{"num_hidden_layers": 8, "hidden_size": 256, "num_attention_heads": 8, "num_key_value_heads": 8, "head_dim": 32, "intermediate_size": 1024, "vocab_size": 16384, "hidden_act": "tanh_gelu", "norm": "layernorm", "norm_place": "pre", "norm_eps": 1e-05, "positions": "learned", "qk_norm": false, "attn_scale": 0.177, "bias": "all", "tie_word_embeddings": true, "parallel_block": true, "init": "normal", "init_std_qkv": 0.0194, "init_std_o": 0.00486, "init_std_up": 0.0194, "init_std_down": 0.00486, "init_out_by_depth": true, "optimizer": "soap_variant", "learning_rate": 0.00293, "lr_mult_o": 1.03, "beta1": 0.95, "beta2": 0.98, "lr_head": 0.00561, "warmup_steps": 200, "schedule": "wsd", "decay_fraction": 1.0, "decay_shape": "linear", "final_lr_fraction": 0.05, "batch_tokens": 32768, "max_seq_len": 384, "doc_mask": true, "z_loss": 0.0001, "train_tokens": 166600000, "max_steps": 5085, "dataset": "wikipedia_en"}
Each number is 500 + 50 x the weight over its row's rms, rounded and kept within 0 to 999. Layers, rows and columns count from 0. Numbers have three digits each. The size before them is the row's rms in percent of the matrix's.

# layer 3 attention query, 256x256, rms 0.0763, rows 0-31, columns 0-127
089:509457454493580498487527500462564435490463458481483516453534481551507551514460426502510440479500516597550456556525414475518550417507575599596443476499387404491447488493513462419450448483550531437451583597516487526470503545492512475617469507497495541466578519601505461423487466566623438487492560532562549403451455490572460557467540483550496529485468430452543560561508490526511528444455
088:509486545542494502533495435438448512538451337512463503515421504572567475536483435425510496548486470492575456536553585471498485432517427544558549463478524519397452473504473484483629531488549498470494446547472515468491540453431557450456442451495500465436488492542479522559474482572561510511492519498437517543532470516510433490525512429473461488495532558474516498515555458537483504557406
095:504525578554559515414520512592540466464416493471571534513498570493413475501452418420464611530531534514492425562542548490432442458525509497460633473473533544449476553531537494473443494546604516423599501470591565473549519551420480441469483556518513489485448515400574557455634455538409471561551494520465517556410355559463524476420486562489525516482535500444468550554496483384452493576544
083:518539532375421505515465497492420563458480549443511532435478500525484473612494513501502495511471528545587566501505564378510406396624506488517536510459458546493545553582451586464568573581494486527427505462638579395441542561471473505543514525532528591533564375496549607500501507452513503426559491483524459443490552453448496510528468441448456520522537446471528490489565504511523509427530
085:496510444525487521492583556560517541467512535500566501476509534531364508436458453443533514481516463459530496465461473390532527456438518450424569556519579517514578550484478555453540499557482432535566522570457565517495489520501512482527452332436569496515559504577444599498509562379559412477504485531498436455502581515529459404455448395450570569553505521490463511486500566579452479540456
088:553484655502524555401499455411516524478474525529591496562508467557491513486385535553492496459454498610539419507547583540560537494447475485420497540455517458434473491508539573435491475442509540477516487557482466493546473480487510448502503523501508508540563575404562572490509554561467554479566426480504569503439450474472544482482396484475521508602518440401447550453507533373484569436520
089:478502458540559579456421473492479461531500509438451459534481454519496583550483490523524524534467558558472469472485557457450470544508550560576489484544522627475412450532478473464490527468617497464533450613498510328616459440453582583506469536433377513507500463542474562479475590645551474562464447613516600518543412440568493554530534516448562456458516551532523537440525500559514432465458
091:461571511488537488506501590492523510524548512571595522478525512486382455464457475470432543600453566505509444528438529447515486538554496669416499408443525470589455595529448459525491423480461515506531452506515468524524592480452453437527534503511476435498588557489545409500626569465397552508459390506433540567475476547467531515533487583470464492497577470482507538529564471413520536641492
089:563460538470516450450528549417565489420614484445465466450566517597520434589528388578524455483555408518528563497475472487594567512570521577516467527456435499504501395504462633563544504519454558572502498567580531454463497507501478550474548449457481531486455507551566590593389519486502436463444574493570536464473521379566495552453538480464524498543411528481484619465434452557441435380517
101:399435497467500532586413583598479546574442501536371479515461523444549469494503506525428580468534574507603520446538450490499492501390484524505436468431477562583500499485606464542498550467460489565474526362439526475450523464465475466523483517470452519586531469561456385412471448541486362475486493486510491505509525490517550555414520454537472551536549495555493463448489459495542499486558
089:485436483531505403463504516468529554461471579520526479589566477514563487428419521468473538372447498534514508403454370524434491561475559418553428500469455509533442495571523458435532629545487487506446469442471397509546510440485446522472496547498515441470535519415536492498534513463497519472596457554486514524527495520518431493562509468529508620562459483505565477521449467498543586516396
083:511420493362557526515517551498478536555515429565512495510592512528472539571521499514590432500545423539470477487538455518535389375502483397533539506537497486477461390414505551550466440484520588527448497539558490499505472530510555401521392431532490564507541521492566521595489459485485398556540510521548372482602582497527491571495529446490501486479581446442527473452508483587416362461541
089:505613530559492488550415500491441426511475535443430483509530530547474506531484464528402491552579460437487584435536532490549422464559498526424600500533568421460489503520453342587472481520510498492470489480486443410503490553435470442397474535431436489452557485476423535629571500505515509595544518588514433497440484530519566546530485490518497536520606511515573476606564516513590482500512
089:453428514457541455514588417470555452449522531518515429489479554464481388514442564480484526544500500559409634461518535375350485476545506587553569562480546567499554434433444505541553461513445532544538483502509515527525477514521434571478435450521395553472464500466441409511641500433506441446483600636590489524491442550505511588544593568539478469531537448476494377628544587521538487445507
086:472454499522537465526411572513490523472467462573484386563467527525471517445552485500422446524474600540442435434455461522537506520462544455532536510449444494556426464565585480541522497529469466431452501454501406499481498468486519596511488552534512580385549434460508502470576466514504509506501474525472471477496555495560523485421570522452471526532577470495508502516430594526516396494534
083:507431457436552508514620494514456403503546541570433474491516553477580438448470508415488519443464612485546431501548412584489570530444561467528424441483555493458552508470550535488523513477426549464480546399556513521489435448530547537520493473552480586527352492516530419507585570570446519514538476450448544583627506478525431468481514427499446453524433551566552569616445572496495464446528
090:493559582499515491570521418498571520518429467500531487530503494481573506513508498475512496492392401516457498429404498401471540510542473573465516482468521506495492456564505531473468507410494538388568504415479472558599467497522577511523462484436501484491448496556518503452571553671452504485510440489555477644480505546454542542496507529541599478463484433463442609535493646467532522474502
096:451521554549556550449391556461536524480548475547454460520560507498599528481456551590551456495481489514534442517509541517525536593483462497563499506500375516462399481501459536538579428505498474382508474467485390547472479514604478508479522500433508521460624519497402432454567486491444521513417550501488430588557525486471523490485403459458439417492568330565465507520543448516470543540501
085:439465534565527538491509556649578575463449488502491503474441552489575502537564459521530516561511487444503432429487422495481449494565494451492487511465490576485531551433401601561567483467503585488440527419558432469522523545477553513488466558549516470533481526549570523534470538575539578497465495509485498451506647482484450540559540418480491500458572485476451495526549521510451472487520
089:565487432535493471493512470469497489492519558458429522399560479557497502511511463502609494481547519561502439495570460536426553427581472510534491509546509460555505491525472598516445496590511483493450542524454559528463557568501525575429453459521396584408450504536560553514447443481537445549568533468491418516408637561514543511559571410442518556526424459567413520438544426458521486472405
088:465500546490502477550549524522492379505516517493492439523510427474616561537517476492571487531613506472468453523548393529454480500485581418489545552489440490605425509487556436487494515472389526506499475430480560535552432525416479425541548479533476460554406498457568536550426508593530509527477548496456493480442574544550596556443544532578497580564438557549472485459467563437471522488451
092:513556611551533593445518526457501632574531433548467490477504434501545576543468566447522520540474491514468557524546511555541581497535533609518506479491453506406513425487534420554528437449488502625421448560439490478468440465552525464474531530425439475485447501628509537355514504431471538504399570475435585449560535458526591446493562441421529500414498495449463503552618433588461557460512
086:524588536511561478525506419559447594559479500471489536416467473508536486527473553481543488493559458505566561564520488493560363476561444491457488578518516483533528441460603418477523447496478470515562460554481510493476493544551458578505515576570560524388451500484553449452558499420491506508523512588389446575536439497428454554477548504485464584418457540548468441428501475492474549437510
089:549549512427536479616502537454498507513598404490367470547468443462506550452501499560502539414549483487484541494543463545567517468471424521486501459536463630511647517500589569546518434458498433550491607549576559496562531532502515536505514445581444468479498517513460450553436446491420482523445495489505443548486522456527577413506551508518546526486471448493535510493458523574468489466504
107:564518503470474544439445451492473458447560411519363448580570448414473593514494571560557502503503431544503419520544379491546585452523550471538559543502562469517500538568482526540571537480528431539497500450548517605521470474501491544524470438511508440553489497557501490409423565513554474442442581464519444463584557308568492486441530554482505522443430450488478549483443470489492495568486
087:549491528510511490512447536454506620482461429628536552540459437582485465521506511468536475515422470558481533495548455499588541441549459590537446488506552432472476430515466515572505477540559495555497472427543437563544409529502505542393496427517490503514546555579434500484511461519425543434513482501455444450489615506446522436569524549498519500448539509583510436543520483503446517571486
094:476481539562497430508459445403414551470520471462544512616420470496506574516509539577473459462460412511419393604554426464519563526578494512484495530522608492486456404547545504502405438473591490567488538532401564522459476488440527488595540487558394458571508506523555483521421390464517576507468439455441535419510474447460554527469509482392524502483531417411513462392478574472489525441589
085:547333568405407547554530485472603482522573531516543485485526507550455427546519525428416528552509530441485541434558457494516496408454507444548466548551455534380528505542487459527629510570465458518445606496543501565519501558530469498570492583514552556446483486452483472446529559551544466499527570482518462472584496583503444433510501480523431522570497585467379440531502572478446566538576
091:560505482472504520522474541522488492541421546467547618528502465513475491500461531467586623490490528461417460454456507525509552486547490497559537455498645543542590542537542521490510478507486529518590437512519471536586535524389552468413558493566435545460425537449496473488481381541436566547548483499472382589534509511441431527491430504487501501675463477574594550466497512489427591526498
094:558528417477507545509477491443514525492486522551530552420567431517498469461367566490478399512534457509468501520534485475480443485467543461542467529491472554509516531492418567467532507547492491553463479575518494503488503494496392467466589442398442562457491551562408467568565492490423478496592544469500410425494502568545542578454562554553591534383437506442530562444530444567557592427543
090:522511506524512555513405536556458441532497483470459480502544478591530490445534507496528420552515464406519453503479550546476541625447490543430537529353583497457480565571423554458501545485577438416498535462451469516502543462426502523545448465470533544509535486512589547529472451585539597501418554461459551439541568514568374587439541585556555616499544536464469516540510470459508525485498
101:572512456431513551495467460388513454515447376547578453505468436470537463563444513525433487554497524519500551407499463483516542475519509512476539481557524464522530371551409443467518524525456499505418501548532550491518485493555579524415502556455448505455465471470427344487415496550551537578566460466500470556607536506507508494587579522421423476418532454492535468615543485440491422546592
# layer 3 attention key, 256x256, rms 0.0775, rows 0-31, columns 0-127
092:523561500510439488498448443405418554528593568608481592492527517481484462428466532449517454512459534464461529466488509434468540579436461491566543544490492479576506561430580508448403454467484494508556514517399492510374533476466463544512481523419448464536466546450522509538472568438472603501431556415542443467480575483462564531462470540470513495555585568550413509431433522501526448573482
094:602422521524551492417522563453528482514576544502482384494499626497373494584532594416494430532469459544549504500520456479545464542436537501496577501469518592505468494526489453481397462562592536472497479468482564489473530529566569499567446535498554519540473505446472480515446380462392502463576561563502493447507487531492489437483432538570613532612551445514529467500451498537507481459466
099:473485464473461509537483601420496482430514513503487565466503461544527414504450617484457519449482496430509512518566459389509531438504457418410445569434402567482515499493437573490586577470499555446462464508553522449509488384524486467459480421541472485529505558520506453498448598548465511496494416417587468498538516513474525531491420517493474441522480437540513484511642537590406493501483
087:476439523417501510512512546531526508428498432531520533381485380526455472458476561412542466484504481568502458607487488509416509487424475516501457418588454519464488424516603558539493436460525436506533503483481565488495515527561572478524350538563498525563563492493374522450505481574571415559541513556534434477600429527557531432450466491450504496537426517482415587561480552540466522487407
096:575576450480555487533489440420488641518548414496446487488429577494552467524493466554552469417497527649547590558554514498479475585435501551487435455499423474495469485499472543507431569481506479507497502478505440476447558518520554494511444488560560484487541514455465504399429496554499535482459559425545488503499396545553523429431460623457527379463527516426512504570557432391481451509518
097:506542495468441558544502487484596501496525545496512502527537475494514498474533464530462522535397368498443485564531519547539503513422570505499446377463501525469531517527486513460396509522524469491609526525528528540455634451560471437601415459417539505516439510531494560500498538500505495425542459416550546496468503547527400538498448521513545490531418487500476478462497473495506588523414
095:543535434425409446532566465485406412470473437485591565438489460488458457518513459498521471498529453518474528402451401535551518476502521465529529556466565606601524523448441433374488507598472520452441541528534498503496489527538469578521484483407547523463482457542512508611472438461535483548503491528455478468487476454502509527565421459524523605520495441528539527619529565518508562524502
100:469524449550590568504475547494534434420450568453484485477477400452489541502514576511478442492461447499552465495498539508459559505542486621453525520475489524542496462533477465556522486483476511507438490409440460519512462421544452559542624535515464468479486576517468482616541673503598459524460491471526557490520451523465556443496535476491478465490492413562506581488511568528523432455508
098:528508575631377491448485456532460529512440481513403452462492492479505551463554472487446512417517584408488477500531524568518463408517471417594522579519455589478463534519511535542559484550429553583481524511524496512517453442559476547427528576501468543491552458512430502470473491536464638446450513587488482541452556504514551521505486529601484530571496585547430488429530499451464509519550
102:496455520585396600479469447552437458380466537493542505492463455479532481525492447600463528517511505503504515450406521436464446458542437473494461567555598427459416456531525419528569482493460550467522510520504466542542573588448543468488473444478508533441503429447571573461466555510537414497526447586554421450503478387526501517498506554556493564512487579531469566430560499463522521506515
091:450420490483581554587506544499482457458465496563440529522493510533462556507498536651539452450560521540446540541462495521496531523555527420470491548521489533416526541503421526582487453587548448468610446424587559529463524445497468460457574515500521551522522519388514518485473567500464519526628508533512495493529531599462436577512471475564482484530587476432454510489430387456487474552534
085:466516502521446548428576477442545540521593498519518477451473506531550558517492459476515533527483501496491458508538499447426573510513528587468506399569521504548386564429520455507415480467587525513519454599489471544460573503545525461526453540412530514520423500549479463442593477546471507522493536450556492591481474526463453492571459508469542508563489500529461513408544399505477531459500
094:542504499357548442513582512553480559473529485461517465421421425464552526516484522417468495475503503527490481546472446524462519519545525622386544463612558414553515466418545571446409517431491459590465524382532515508494498422498529492477492422424553466564468507442513437534517536565485466472462502559458532504579394513449513507513495438467426495493520436560547502469613496502438466499499
093:450538418449518459543478441443486442378428520440516482476494483454479458554376530562539468473463488514617435618489524347427507515483469526462515510484492407555416531513529525448508493539403540464493533498454477506479547547451487483482446490585588563520487502510438452539500409492432449513442537498476547596528524551576532523453496465525439526477622476441495543468484403470477535517420
089:447441425540486568476407544595521484581457503397525479513504590622434485567516483482483465513574499500538529510486529544489447533461400535508483453458557509460401526577445556436461539438500478559562570406466461494548535439499564568384539485406572474410439529386461501555577594504482442545397511573526525546488500560427458460476491498400455523505490480456515517541486505465476492459542
092:469472461598486493528562401447494503521484516562488525490522429403478519455517475503382523520480510503533523539480446511548458479549590382554488524465505523507433475550532428493530514539484522462410419580474570485511497426473416537416491553489514516455572486422539532521420452535551559512441520534476553413421520524402424473578594540505481526544503465528500607474560612445466448511519
095:459510428469471496553486517468461494576535380423445526534331520520403565498416626502527530526425549407578586569482548549535518521583490514484547472493500436563411519457478575575525464524561539552492427533570459450530512434561485470505522493453475462438576505444538478500507476500405444518486421559551498480557457443518517572515501512507449504543534554576579453543536570444523545543457
106:421506459452465494513426529486372527467460376442452517498460458516395566566466490472515426519466482613441522505444484502380607553506540544622514363529554486517442461556576446469554460481551453544550462463496546603509458413499490573488591476544590524559425607531535496492480496460469488472453529465484564443417494568537450415522528429461521562509436459423582442505553547468551469534499
089:490487512414542424572448411581519531598509475502481484415473493518479497443562476513455542535583540477520515414495493388483431425563566469514542572500463573495489487627449560563616503612471521512475470466520531438494506485530474520377527532557515479433453385477447410477524568456444506461505450512491493468506409508479517446503443373501489503481476568468458479528534543500385500518463
096:584527593471514430502427558527474463537531555470507593505416523517498462463465516564537495431397489568518448395424469489520500557523508420579559481539434517538464507480443506516522491453468508540485563520501544431448540490452548470488557476548404505516589483424523456491525540564500447509543495529528477543582330436502482488482444559558527481458561489504530555446450487596482539585524
092:537524488496484561454475492497546437548586572479526527551523621542525450512539420575463544566533557544479513455507475477541524453477527427520444502444484439516508463412510407576466433537497571527498437524525554501557444527441473493461537454467447507444641484458413444545455505524458528499476387558478471424426545396482491545509426439555543541499538548490385465469396409561464567510507
098:518528428558442427504537489502475506480442464518593482504575605531414531532449469448571435580501464437438498479475474534470574424506521475526454462578526508507530561524553511518484465545499465480393493581456533517483559594521537584659497483509457487471479635570551418533468486533518554513494514451345476494476510582533579432504518494434482534542440565526575531480554594449476457404541
090:507533497459474478518409570629503491416476518506517434520519528459453422468495480539517498411533325503560513515554540445475498542601610455529490441507440497493545598464444515589462439492558516550521403511457520555482428527500494524492383479534505476531516483475516470437496522533548423476482500487425521505516472427517501620499528514486535500499430562473536488445482425536520602572516
097:576474446480494455532467512466511490471538435445523413557391475422568535524559564536550483537541570500443446366435527535482490403521388583565582485530519485507527546458476511496542527518440536483521445520577485506508524537525565443408397582577476574523434544522584558456476495506482472575467571463410456548499439419468432416453459557472523479539434580563489491441496470431538450592466
107:497532482539497524408440558590482518560384481394499517590540497458445525563490540491617528457475500541612519411508491486551489384608497525528516561558488523491453546538537525461482473488538534486485599606476536462496473532469535510394372444537493431427483510550465551521487487457484447472505537524458488551433461464526528473446488481413491507492614578477528493550412415460530472547464
095:475506478530546513449493576553493600480497542514489470477471425539568545623638546525590486541451537506455523543457506591392584522502567583493524464477377608539531456515457532530352431489588509459543512418517527512482523416442575498630534598542492463529397568570545526469525388512542460521520529477521490509485518542480448423501466391523532486542418533436454455441513483509479454494471
095:493463538465415448516515493435521424534468484524507482494479488491527469421494531544550557517487449567566485494489576540572494471395575532479510566544461549527512607671568513569530455496450578410494465555539506483482533533466442468487448468389452418467521515538551559577493497535544456435578371539498422618494584552523462532480504488476529473498424560411426481507497516573516460516432
089:487456541577578524508434503526473511477446533441394495549496510564494537514452395431559561498435514505525481518532551522456485495456434514466578429437512443459484451500623488573470552437538490559581454451422508524533533528470548441432412541543544534457399571430490395547520530536549533546448539510499522529548618515476535504477534437492582530562481452536582519506531445551533598541526
099:591585521460545481573568503489559505492478440547499485476505568556592448384540595503440578525461587501456456508526502506460549510481572426510447539422460548484454426534453584495471528433501538581552629510458525514448545483375458451478560577489490460492509490518594467448581530419451557503509457511509562505511483574595464500348417528576580468506455491423495577462473458438482579433520
099:488605533459559468556464506449522427505472561479525515520556558566527493522479505566454464408482478481441474556492472536447586500528578515474481473565460448419462472557528509609470511501456552505465578610445575493488458507583481443521473610499497565485559492496475453449537428548444616476491546447540371566535469513447578530489426512482502490524564473526607465554530453451463476517485
097:476460593521485558547603487521529510614535487480537492503498462490461483642528425511542430516480508495467433553463446486546468448571545440496582510428494527482466544500488442435520520525529581485551527443589613423457479576569448446458453455432536523444592530478474465573434555480379497536566457484499477490438477490503487461510406569472474454474489483570536466530487543571516520553464
097:455522521513545527545432468441516467516501510474502517545501514448441579496526521474448628491463453583461542493445565541493549496407407554561484438484417462555428444558428396498508485498580521406425522577479484473494455463435462504556504417536478552515463490549507500476593440502574475569478561424440550490424571526538558601567547407418525454533558490536497439488496464437526498519430
# layer 3 attention value, 256x256, rms 0.073, rows 0-22, columns 0-127
089:491463477487457516489436488507509472513521512557532470531470557514467521614568492406465425419545545451484480466445458530481407381537457412518464565462515452588509538494503486533592490590464533516452555568541599416564459445484443469439425521479511528499544576625500558473424504518454487540417444563475463546480558542454558572535463567526536555478448639492566509589510489500563497500459
090:502517500481438448546567484490448391506341473437466459551461441502399563463486491443516499529499444432495480453578541482523473462417522540531517481401570501524454557544545497455493512498480466499424528498495495456494500484549375593421481524475508498548520472438514583513467567527500562510510511504404443519468528360506497494502614455527442512535467540594556423606526516581463536594568
087:456435576645505471522446504528436396477583519460576513560423498545437584474580501530523399567564510525501507573507502540484623456505529435502509472503561521542531444490535482573431410451514491485420436511511518541533455499494445479432533473538488563606534507398511530451439483479511374573545538479515569491472403594451427448587508604532427501458510421573514548479427495451507423536493
084:515499528578392446528495437424506513556571447433480541554495542527524555475493591536520522599460459434485473533474445438590449494612566517416482576569446549512474405510556445534523471467527497477490565564427464510548485500426570495524488437526487488584521479496543492514477560508610442512520569432592547519498500491599531456466539453469558503474486520552398366403588518471450592513499
087:555529481610546566462453569565497579507452591556392515577468484489611590567510549480501477469475528477444575500524542402455527516538464483530547379512484543482499387489513486446399395454543421488592509511459427564476441449521562398450539585556584499536470547434487538501553533518504455507548488528503438544553498529507441546495445449449490591481537494471527459529519454472547423482555
080:566479445557411470530450550543522538545532504512534517545440486504388414526529520468517466502539367517510541481452487507377478472416455476564474475472560474517548487526532529449440458506489537577491648451428511536509456567552585484503478476531490524607538484548475507604520518449524514516455465457419451519562408508500491508433432430420506484483525544468472549575572519444441500496582
086:521469549511543535521517455516527457576502622522512611567462471478477547495476536532512389472478513479504498589525513426458484488523570541489483446608451491462509489540571517480501505470458501462404500491446449460440561426542539485498473477619486447587577577413523441451563441545476518430445461503557520504457528547418437528480420543523424525518489448487486472445416413504494508442500
086:547481497354421475510491463553520582599541500553496452504481469569562475471545434440386504446472421462413540499531561522463513450461485524456521487486479473433531530424473445505523517413545496514414455452513541388463511589537442464518518568498519475556511526556548534580465508501513529441576512536554487527452486547559540516446477573563555502493402511440508509485518522517484379594575
084:435381598514380521552593379515480613508540554533439498427452504520617532509471497490477417465530580512562532467597525574476465515416475516573442622574417533442431467519529491453448446497469471471490523496530511469486484435509493486413515492534499606502517513481512542539489527500491569536520466440474448424509538459396482541529584529605469457451517470449500493554550532595566497500438
084:465458488488469580564462537490456518511559536503568517429467567521480548544536513416481582447461445407501474478467442510415535431534520479522467436483576451502481537568433526558512445514554526492475460585440507497587523479453480512516546500491410571501574491595511529430489487531519511478564488533530641413488446550505426520530593512531468560519403487498552491490429516541516492473505
092:562561485556529571467493449530508517524479504451479546507470428530493639539543667502528557535447413551482481532477502465517505517498531546386524522511516584446430478525542467493531458510579522495458503500564397626477512535506564467497427514543491489497478472565546528429457495608580490494558547380485480537501367486519513517426567527436458485476536381469533502506483494494498534424462
099:508480516455551552487525493557554455431481544511412526483463455533554517612429472469461507440513553552480490357441533520518550564556549474416544422555564444465437499527439459488489471404539513609485547533525489560490482465542537532525543575470476510557581539450545402534575515408491469487441522475497502543522411496423466477512424550474567521492506431454487530491472450407448513465606
084:478490553459480523528518536478569491412471602509514475540572472502555504518436546506458536523485487504434473575502480502480431487429399603456345488493431454489489477359459489533446546435530474483563504399514535563496511445430393428543522450524578529534511487528595488557579465479464454522547421532563422651543487540515447564535474505469609452376560482510429503460475537467494498452518
087:513489499516575552493439395511505464511554533481552521504449442528515522487455445550470474496497576615571481518567655487418442529555571547428565532573466566566528474414532447520521460467444434577414467471490421523453462493523530443495501468498547541432534494493557439492516512564544425442485512520522557440430463413513538504529417586394473498552521421581498544477467511508550528445438
081:500584482562549490556564523542439446453556486477539510556586574472482518481589424558482593514566394463432490574566433573513477410469505462536505423511400472572523589505515521546578516463463564487478537458555505492567491435424499523502586433452446522518525479529479490484518479452443494425525510593535475437471448509476436432533558499523560540545547564565463452505503520481461423503507
088:502463541465433436574547468491533554529438603504511590541523427517535572505437544418460559590506509488470465517481399524552526478473544479492492466575432521477506507555470464554519483623499522455561521535453673554519484594552476461486438438421557540385550593540501564544403529492395558524507430474450545533442514593468462569494370437529498539526591496475502516501460447428453469495437
089:501480486446493494494520476544482475461499540421492426537522576468503579570542599478616524494406513637498559441489543604533564493573493500468454456466479613545503615446522459490469541484544472518470572488527488434535553503459456492368468499540512497517454552465546505546442496456545455524598539530501492490539451539526453457475476476504450532483520472460487512550333530454529425500547
096:547496450530565557494428409496500499577487564506446568560481434397508568529435488447525465400495504355451466428572435450548474501511592414427572494495491528523501417486550522545488440453477524505477357639511512542505452569461503462460446425484439510432508444490516558451434507506463519509435503430607548496494519455530524491416467554469554500504491482507488447523530502528496577497443
090:387416550406496566460490510488488430501489607534459627477509505514497464562492551457503464489567529575510419471547499456483494443522518489533464441514390460536417475459499453424509452505471464456462460465453479588512397538535531418463492495500517444559531516496549564503455473520530471492529520471418508580504524514382550573539467498387513461552442423521520475541445503498543541492560
079:477484470480465541610418513563494476483430570426425517454502442496501490539544484509470540407520436505580561524429562544439505554490534513491579498535447455514426537411488466541403486517509493532458548405441492506439477413535414513466464544526574509535483429508501435431507520508488472607493495427529489511432472444582453544510468626568422398519511500499509542499472568479514491530520
087:563542572402488498561548416530486520452558508455473521490514543535477508484394532505538466423449464438421529462547554444492499485437517533487594515559552478411553483454426583515460480484479434547491396457435489546440505457446580540576350531568513586524458429513500511496478477454526517499450449406504528455620497470563504443496552460548472560480464507376472482414522529440493483529504
087:600460623465560550428506518587603480591547552515442539468539506488527442434556586379541587509402588514494520542603424430489493471401439513460556511539499479485487430487429566562533520523494426462500437462502513586502498561498524483516469500461554456450475516482479598565542556561443498480465437516472520489437511472473553599450510399537538473438514532470463505485493491468448478476522
080:403485433449357410536472515486423526446552493430481525443461518640531505563558519495542468469430455513518537555466536538489519488547441589546576526477539554610461538521529426481540495568423532569522455534458468521525543461442471492461458586504565484604510518517586524439539470406519477482528507452537532495519478582530577531499519516627472534440506474438484544486545489463498417462475
# layer 3 attention output (transposed), 256x256, rms 0.0696, rows 0-21, columns 0-127
098:490412466500528496485576562540476528517399492541553439472527546506423470523507514543491503521457552528534545561525502472470461535561454553397551544492573442516506428453437511568428531491507480452551582450514435586412472508474585525627457419466508456442499490365513495534555508371433390575533493436443561380539444460461477465515477464469448580462511448540539536378563482386513499429470
100:565472540561498460424457539551529500436527409400526545498462511495496442515529496544484509531583613499562583542507442534522490486576508609495461488485445561499496453537485455488505462547441449408499435459519525520501482487438545556416486445559475477419539553536521502526553477514533466495503586442538457464558490579544439539498530533489527550610505516513542408423506442416494344427448
099:572538531464485558486473467496457523553546440509432572425451591396517572411448458468463571517398456539490506426503488513545523501513440569473536445545535456486488506518573456492556538493564566504519513571471438483531543555500516535526536444461418451451496507522469450515635546451461615476484379504430479509482517399521500475458552509439531481444455541482498482598518525509522395463603
094:440454484550496539527509481529424447499517499539406479499531483468444534465494479505553463416454464480495514484554596493509573523460496523533469525499459544389557465463545495544539407487599448534487477473483414510568526538477426541497534496512474504567495519541511493445437551543481492495479406489481456459519550392561527543489597534540447558467436566556451532502527522517495421558485
093:551458522537506439445500535428541450453499470422472469481465486505464468518488412605510528482541541457505514467511523538485518499467488590489527444407563503470532597517513488539476580512455470393554556454347498368462516467474518560509477518518444521503516540463575406588500476516559514531571507406462613539458575454462562377506501473494387416503479541381542437444412483504468461495511
091:502434528416418481442584509521490426537518564461549468525634500599537584536441548456461558520566627490411519528563486535574568499553624426480453487515544551544535570469597512470458530446554455494544449542516464408485554450453433490456477471516504509552487477449489526426515509491538431511546518522490579472464561462565515522555500529457490478513446533533460515473477599483431487504460
091:501498528500568495634508521437549544536503394411480547517549548534507466552462480514473578495523378467537429545503468533510577493472417534539525436489504597479471518502529469487491498557460535488478503522428519404638438567457459524429469453525418513479529499555447468567466432463426555494544524492532468616502474426545503433542593550430479387550559468550372474496505512507509421520424
101:543535585531496509539461473514413453500489421443489533500505498451515551516452531481483463484461606512454475512430368473593500489434518415470492507460457571484519561465510534550471548522492556435444459525632517483527466467533563455532440468552498499553507510453500424417551545533561412621497504524474489492642440398512531515493479450463541427369501513436499492499513501548508343478455
090:566408476505552497518494454515549414520497394435520475519491566502498419514575518451501556577457599494548549456424550503515422437565480483478660519504594453495444484435475537514581474496455555469530525519560416538431471458500514421561500526592536503468547471424476526573487505468443515507495537600440499605614449565421450575457557515493408429530449608499529396496431477479515430519498
097:440544470411520527442587455528539636532431480531491440474518519501418458472500510529498474580591580603475519482482569498529523527556387507507457466485490495526485435516575454426369492506406462516549573406546536524494536389508502471542564506439448466381523549442512419503493449466415462543548362483423465545449548494477427548567396443444428437453564565473497518534549556476503533479428
103:474481513550413461517444587523419447504471561483531442492524536542557508558494425523490450568440538449474481445441490544538415486554480533557572420428446518508484509510437515563509420473537586447357408483376517490609446574558471457532608501521476476499531635595559508597528413456464426512487490514539510438409517560533524465533503441533572493439553514497451510441508457586459439463539
096:470488427440540556483485446472412547565523480526421492523637379425490528444462563544527419491593445440503420577513508561437618479523501564523434471530404535511475501446486538521444516504495428436414523426435593428495483545513539505498532465477573551466519484661497527475495536551556573529547391515493526538512537502442534487463489420487450484456525456449443560477509493521533462630446
091:505491468477524532519590480543464583535458458528567513521434528445503458519469433463505526406475425511587504449541565407528543537483555355470510484543544431504541513502498520334516525552464496537548495537398577548469439441566579356520471488547518563597503489456477510437445519478511515364492420437512550465482514419456522527453456519528453441548539491540487553459479472560444435475464
096:513488463528564467528534532505511526475496516482459503506452489470378504505516450465507472463520447603478533499498402571598491445535483470477405463444442485463567490476558457513426551529533543517461592507464478429490484508521508427448410523444424541477523455511542565510483459421366516515510601590520476570450429517390545386442528530574507510506479534430395457469568472582543514517512
092:488434470428446519580496438438535538464462554527455579522475544569421427534458565505653494451481516599476471499450470431519545557554485493534356470448583588443448472536551513433559444435430479454493494549502606528508532573544461547591467479561548555541552533534527489576435526435486497456482505464504419499521554524478515503491463565491469529537495558480444537475430495504459564499498
099:501535471607544462447459550505419521478442461449575462454518554478500486476490465630462551550473447519531609467504509430438509568535457509580548432467564528614512525530558490464548484577530418505550441482466474532515528467463497431509407538499555429489523418453503443552457464475569412461497449479470527473469551429472542469518553573437391508462492514500529483504523526490616424633448
094:500511533496483491463450480543420478562466562407507522474499580460485432506455398510523469450547505444547500492516480547411432471546525471547578542479482454462449493452536496493455534448474533456504556547366467518481506537440505502525527522546565476493565472475469510558549543526481440488515446490559433483426538494551491523488529533527589470479533615501507588451476549463458466611464
099:481506605379534463607503525427440452414485465539542477463469547478456550468538491511476573559451463471511548440543506585474472451460456590498522458555496514495475430502473515618543440501522582480490470379590471471560543465481533534523465563501577517609520504492490437404448495537546538570585544438507404431508442435517471466479479483554421534494513445473488434475577502512502460591525
095:541546439543537520521502496562491569456454497499542432472552553485517594511419401506476556448500528573507537531453546479530545540555528505577475449465516409436496588422473553560472466599510568514551534556363493450522439496485506461500520391398381600462547519473414448519507536488444601519486511554530468510516540408490520495468534387548518519465526498509603455503557510580530482414507
088:488500455506514442420502436434373514498548456514518640549473476493470472446457532514535474492497551559494516546468398538533497480495512474531524395477602428523497498531472404585532522473475489487384496558439494477423498474479532533525490479451506469478512499514480517501546490596504519406491486621500453567514535547450457569469550444487573490474487339458457469556621494447510444449502
102:476514547462509446520426580552457470584533454474570520550397458468504501448582539475526495520451532501457478520508471576623522574529492516520478479479482505537431542590550509468558436461523555474571496472585500443546507446461513483462511497415568412511503539457492442453494531636573589501484481490535412459536582491560413475465472548513576422493566467537509430464446495510532490516421
096:514503487458375517446455425460477503440452515381542442476459510559481506490530430498432547561534515511576483429498572480457552466471445528519607536485421620481500487480550506528503536488416505528625567552590411497518524486502506445474473570524448521555494528582560440487511475515471480497497563471573473457548515395600515418431433524500451495547518381614500517405445523539477523467496